config.toml
n_head = 5
norm = "rmsnorm"
tie_embeddings = false
schedule = "wsd"
final_lr_fraction = 0.0
Each number is 128 + 24 x the weight over its row's rms, rounded and kept within 0 to 255. Layers, rows and columns count from 0. Numbers have three digits each. The size before them is the row's rms in percent of the matrix's.

# up: layer 3 MLP up, 640x160, rms 0.147, rows 521-558, columns 0-79
# down: layer 3 MLP down (transposed), 640x160, rms 0.138, rows 521-558, columns 0-79
up521 098:177150129133132145092162071150159147120097159152126126105111133149122118118121135145112115060175148144091151134121131111138155156134147076114122116140130131096089118095144095096094136112102146157115090068176133138103157134117132103176144139
down521 103:098105123124117144139126151128120101142138177086139131104109163141119095142147191176125119137095117133087129122104110102139096088136119100126114184149105150121147151159112067108113137143112138127156147169115109151104148070140149135139194095
up522 102:113164084113089119127130149152120148151172138198117121155119149162164089129120125169178134123140117094115121184160151109145141149109145140106116117112139155140110113156146089120164148160153157124134147107104139117096109112142139143111113135
down522 098:079111087141181153150126115126091154121125146110151132156102121074139098127166133118131129160157157105142117113106128151127109138119197136101126162118099109160172063139156112128136136147154139119156141128131145087168146105128136131092101141
up523 112:149135157166150132105093153142139154143114083148106160152189133177139123134152168111158148113122151113083117162126167119137149113143121122059116121126130146135125166074145132106090087141137171117127130114111138154178121155115091116138116129
down523 112:093144123091124141118127122138138138125158163150184155116127113145141147126135134120123110115109117130115066114128092137113100089142112121148127151143194161098143136122116091106142150169141154146142121151065168156144144114157128145166135118
up524 102:148129129133129128091108115152084153130090155118118166104174159127158086144126100092178122132112130163142119121115131128181143111169106134121122171114118144116131110142199133115139150137124113127131158151151145141139121139109162170078087150
down524 112:170129136163130104119089129118095115122064132160132165152156087091098157088111117141137120146081139158125136110168093102140130139155186154116111139135104137104172156152103141145129096152146100145077121168124130128120120127094159092113153113
up525 094:148144134105122091106158119126108143113131113158110124145124137156143140165060119139147162140150131138146117130099126148136150121134094156122125119098108129161077137139129096107133105123124125131133126152128113140138071136121143132143137139
down525 086:145142046150125150129107109143126138170118086095144144170126083112137146121133123146120120139088160122142115101133087129112121139153129149108150119154112100127128151156133127161166114160155166106098133138152116119154149155144135146143123123
up526 100:108118141118086134133125121134122132119111124127106126089084150153125140157121113127150101121158111134178131069185106142136121098119126113117086128146143115191114131137115131146170126068143142137119089089085111144094129091124154128131131132
down526 107:136167135145140130161145136091168159141124172139111150140150101165163066139153193160133139123136132123078124161089100133118124119154140132119137132166128153089116143145134137095133119169122098102127157179088139141144158108094090137135103127
up527 100:155132085125138153145128123145134144125143150124100166097122153139117130134128119137145096155140111135119153120122130104158120132172074131089170121101134131112091141150115091144131128073111146111153110083099134132107161146090107132115148152
down527 100:100110122134137170136107142136091119158109117133178101119173117098111109173147071099108144136140136138133168160144148112129131107137085091104142115140125138147099137122122106109161128125093154130056173122118156121123115147133104123133146128
up528 101:140137143120109149143143147162095130140154126167086134116094152150135136156127132112187184147110139155185152109130164123103109112124148119073107104145128112119111122147116161196107101114119086132138136126107121167148128142130091109124092129
down528 094:131154125155165125144121108117117104109094138115168108112154117123132159109137136116052122127155081118086135141106070156112124138119113148131094119123074078154127104122134111148126138112139107174139112142150159132146133084173156163141123130
up529 096:118109151163145165086111086190108092173078124110110115172138149127125158137118104132150110103102151087113132145152170145121129132134135114118068111132122118125130167106161153155134136131127076164114105122090114161165072115151101111139120143
down529 088:106128124102138187128141101168150079158120119139153131184106157142119140124139085122159115114128103093094133124123153178085124131162089125122144114164117135154085131178096148129116129149133093087134135135134189122155140175117155144147118172
up530 102:143152131145139137092108136116116150133152114129113133114119140146128149117172174183120119139183127107129138161139148078114124112144149117112123140138107159132133123126179117109119142115110180122145140119139140149109120086099130125156147125
down530 095:072115133147124114107152170092144119129141150102133121122088113138088116111093214119135140128093103146108144124132097140096129124141095124150111165139186171111167141123128110123144128135125120127185090108080126174163139090145123110118177136
up531 101:109122111149066153149142120128124139150135144110119092117138119091127133177133124106137172125133119142139173088124109114147148147156115186104126133102133104157106158134155131160134102139100130142112128086129103097134096133129114112098142095
down531 093:149130124087110128112121126102135139188098129131144142125117170110081091121157116130081151102152160112123130118137117082131059140195136166120133104110172109125164120128120124138161130158175130163158111130124141099139113125142138134157116143
up532 102:118140143112089151138140142142142127138140115109102111086158140130138118151183122143150111147135099120137137112117138084143087136160094141133117129090118148161131189123158127133152153114182125087095098090107099131159144122116097112113147143
down532 109:098183071130118148116141113117098118103179165144093147115131104098130170149170145147073105148166129132135148114115102135171121135135160137126123165130150137156143121125151105160138114156126121116137167123102115122102120093131178105119150143
up533 098:160140081131129144084152111167128136105114114120132149086142123072111113131115182185150105094131136179119120138120142102110154119131167186150087124105106101157080132143154135100115115106143154162156106134136107112151120103109092096121150153
down533 093:139099115117127141147104139147138123118096148110138145127167144126103156152162181134115144131102125097134123144121117128157135097105112100144102145121074119090152134157133112108173090135121118113129142122104138191044124064118153146150151112
up534 096:155151140096120156166099158123140111141131115158095132156142134130156154122117124099147078136101124158095093131109175132094127124136107152166145116093139145137064139115118162129141141094147115120126170133140132139202102146142092098118145149
down534 093:089121112139113155138094137108191104165136123121143129167104112134093146151186106115068111138097118138123109126169122105104138137155097114144151160130111096150135122159122102142084131148126137131159115117119138141133151101169093117151128118
up535 108:144170140112111145124179140125132118111102134152087155135121146107117114135173115148147154129121094148097165149105122119145150126147137147094114145105130129151106135152185124133095128154094146154135099127121072111126121143099107106102127095
down535 119:130144101137130108120118132122130100097138132168143118171149137110136102103138149103133112161091123111134164116140083150122134128115111141122168119125173142111105154129168122153185111125111151118131108139123133140136123110119123167144107129
up536 102:171105131158114127134132155151113130141143135136091111073139156101126099116101120160115126115120113145104106186130141137122113093122157143130070158138090149141103134188179102103103119109118157119125078083120090112184138117120155106123147123
down536 095:117109122129144196116145124107145136113123134124115167117145060159152123139089185122135174156166123076119100172095113133134134142128156075119104152152161134151129136139147151138125123155138102139179109138131133184172136139144106143150134129
up537 099:111127164097107123092132129120162163128138109155101113099106161118126090148116150148155144110155143161144140145108149138105123151174154165109097127107125104111081159124126137144091111081158113128113056134118128103138166121096120122121116141
down537 108:098141135119109150151144159145148117135134163129158137129156132177122109128178197140140136101144162140150130153107104144138129150123052112145122133128119133142150140151144124117153114122145120113140164132168104130132085069099096147141178084
up538 097:153099113132119052134111097138083136121121144166101127135139119160168131109088114135130096152128072153128075117108111121134145141132088122122159108140081128115087100127210088148148102079111107142109142069159151140106128123127124129112124138
down538 089:147098102107139181123150150102142131152147128086158129153108140119113104130145163136112162115129159099095148100086129111095126103159130115139168154125141161141137139153124109074099146121127116112165118172114089119122165136115115150167131106
up539 096:205138123160114164109103132137165115156152058135108123104149126084158110143107164139163152133131113107161126150143102134138090148154098125123182134143099135140127175138137152127135098132164118128144124128135097126149176153142158098109154106
down539 100:106137119109159125099107109154147110131164130177116140189169143098165169153106081153110127148103149121173104126130120130137086127079124113127128091110181131140130154125139122130121128136100138119114144124130120112145094118163128066123116135
up540 095:141184128145122103114138127097144143157156155132097135111144128141206154153152122147104109099139135182177105108149113143124171168141155111102120110162135163122139140135119144149124132117118147145177104148156106121151127152148137130104136125
down540 101:136094099118152150109110181098085147142163152139152152150133102099132104132132102140113100147116105080143079136124087132127136076093161135118117157175110134101171127126131131091129090168144098137144141123128134182152133149077142156112173129
up541 109:170115124137116069080132109121112130104139125117126103121143120137141076128074139149132121082145093106146087094114129088112130140170122092112141139128130113168124135184176131148114109136110116142170057126136125105118103109139126106120089133
down541 101:146154096107094188124073161120077148098119139144101158121104138116154107130150168112154115151161133102120137118142129145149105119156109102120148135172152144097073084135119098114127148157132157102095132141111153139111122087095139150104147113
up542 090:124132168082100101167180118139153142104132147122090112126148094124143148134138131089151123141130129132161154126110177111160173137132117131091088101098125148099140106123135097118138113129105122141124116064172112134100099128085137127131109153
down542 087:129122096117106146168169171112137145131134124110127120163085121128145077110131205152142159074159124093133132127156136118145104113164088090132126165125127137126136132117130125120114120139117125110149115128179145172131148096135117176121148122
up543 091:088123149124092110112167160154125140167156128167119129172132127115152095107136144135119111089110119112094100089141111085099106128096105126109133175103090165173093125142137102126153128144151098115140161098101133123132117149123183129097126098
down543 082:145128154187088140115153152110137119168077123134154115135096121076129141106118115121122103157180143096114128075128092142114164142111161107141128132129144119064115194146142130121086181099142126132120161098125117082144167092092099115075138113
up544 099:101121150139144147148132135180112134116125119083112139122137171133128118170135146146191140124158082115115159124137091104167095128141097099116134141107147153123149138132109104122097108097114057127144104109118131105168128099130108093128167111
down544 097:127173105110132150177152156094120138108101138130139089121167105134173159127134119125129094094187113117122112097103098123123110149141108080101130127099122134084166113099147148111137082126135164114111126100150142079116150088123167111138122086
up545 101:191098143094090127139163062145115175143114115128116178119193098155164127100097135119144104161175117131138142137115157096136121118100137099117168100148113107128090135121183103134108133095111117141121134134132106123125111151135147150123104149
down545 095:156122129149128101124111119087149132194123150148125111116109097130100087133108157159136159118144134150073122111110130137112107167129140147104130117088176170092117111111121123155123154104135162123160097141131135156204158114114127103134104142
up546 098:107145089097097128129069181152117135181142142128097128138140154151172106080115169109151125134139093135160157114159144134118124120128142110095103111114147119132096101109128149102102113132093116090146165106064128116166116098161152110121166161
down546 096:122094167112102104148153037107157129087145143097133127068095117097144095154167144118085161149118088177097100136159125119131138153146131149127143144118139162126149121118114139103141104098127143126148108144125138129135111138099129137121092109
up547 100:099143131065118095091125103146133130127146126158119128133126114162149118131111176125153141149122118142157158174120147140120123094198096092095123142100102131112104078132114149092122128158125151166166124083101088135122139144152102099138138154
down547 099:132138126118150112102149120151133140106134170112135114122092115128121104160142170134145154138126147121145138182162106144118114082163088081127122087120135131123117097127110134156166172167134119138175123136150125142144165100179128099112149146
up548 097:124167102123148094113097165119123120144152125138096152117130129175179128136142127167161108101166121138155148086162126126158157114121106111085128104143122145139100120136145143150112120136146168128124143087112127121105091120138111110106135111
down548 095:083144166133161146113176130104145172131128131101133084119092121157098090166085186101126149123123138134095153097127133171129092150115120100103153196105136132128179139112134178120158122114132126103152101165137124126122156063125133114110144130
up549 105:129166119116110091138117144168105126127141122155080141124170179100172112103104066145112090133111108134124089092111121063131160116101126153154118091122116158124092160141159131115102141129133108120133093138141144127104149100136124130105168168
down549 117:149127135104128117132122133117086118086128104131130088125111140164151159124132129132122117166136125136156119145128094149100140125087173147127122150127129100143128120089119125140123130069125106151113153103163129080088052178144118112070119137
up550 098:146161129100157120109110144138151135135119108157112094116122135128133147113139120141125113116156089141082127145124144179071139111123086125133185138113124161158084134112132114124107166111147126106113076135104163111122100119096078130128161107
down550 098:123132129144129139154136100106142114157093105109098149132081097074118101163155115119118128150091128078154136146120125130103097125168156145113124104170150116132126124169116149158123048110125132125081135144146129168165114145128094137110088152
up551 102:132119161109141116110109122130080157115104161121114141131153118145143114098105149095161125115142096096178147119170096129088174113159130112137118142149169146175124144118159179131146104125144133109165101135144140117127103156095121119157066063
down551 098:118153112165095157114084168144103121148152137149121131101125121100098127128115173119157101144117160127081107116158107102153119100133099102149112138120145146112082126139109090126126169130142158137159099101098128153123129092130154078120158148
up552 107:116127090161117135122092102103100123171122112138116173154147166153154111084147121135114126128118145145183146126139141128114129176157156105095109089140145105103130164152189159184115120119141068137108091106097103138130096132126095120135141127
down552 102:173167119130131123129094154151094098148137115116110145159098092123139119128104129128137143118120118108137121155159138168131140118122082122134131174100175146150144063124093129150131187080152129134152094106115139132183160140136122131124121118
up553 092:112160127082140108143114173170140154138169086150057128101116139116145159153157113161104143173145120154118102106123122125127129124134137158100126124121136147180115148145100111160132110083106134131155123129144143129127147128118109096131163133
down553 095:131124096169100122142140115104156134067178095141150121114088147099126157153130119109112117153140141118126121123143094141122098105120150159121108124143163104160129108144120105139128185144143137113174155143131111130125117124168117117142123112
up554 098:124113089149129155125092100144128154155138149123131110123178138146121125147117186113153105094151102149176100122121141123116132192172117142123167139121131138131077161110143115140147132081145133103085089091097133117159153143122136103145161128
down554 109:177184171126125146125173104118114154130130135091127085121110117133142136158163137135127159144132131110105173148150105149144133130131092100128131164134157123096113109156131103095097174118115126128128131115153092158140120040134167113146155096
up555 096:101164147134091149119150099165071137147139144202085112124157146143115120164144124127175141145136122125111121118158122123089159090165127134129065130145105157123112146117119127120098157109135148099119100110095156144125149105111101112114132159
down555 102:119121138085146133142148043168117164092076170112118142152111129157121150142179143135119138140153091156114142085137119127134130113103118125069124098134116153147146084096162133169134140134119107113148117108133108134162118124115106134112125132
up556 094:140140106125159149146130158144118127143128131149116136134166155132148137133147125150137127085116163133124152118141177148119088129141118116144100143148126126111119139148119112181136104141162126095120113079147110137110114142155122132111083132
down556 098:130139135120139136116140163112135137101128111081111107104117158123105120135148242163098123107162145125081139107117125126156124107120095095134132191111163156091180128137130136119129119113153109112159115121122113147130133059155118172130156122
up557 097:151135125133147172151142121144165136132119132130109131107180138152106147142147176161131120083133138100131140089134180184112128151168094097150116150121138130138108122155117105125115119153131131092146113096130109126101153158136128138156130148
down557 095:157113127157136132112137169111130135085135127106116123128104136104095108174098206136119108142143134108063100134124115148143113085139104137119149178110189164085177126101140147121133143119178130139140120129138105148092115084132118104114175130
up558 096:122126169106081163086095083140156161140100120149099141088113180122184124127134160126177143148104155149132088134104139115139125131137149126113121124076128143118140127124122135154093103107110147121076122152122138128173133142128081117108154104
down558 091:123137107101151148131128130104210139085133130082127130169178076137111151116140125130167132121138149157126167155088098138110106179106109156132135170182134096097130149123096140133134132174120102136140160145145155081165120129130117103180124126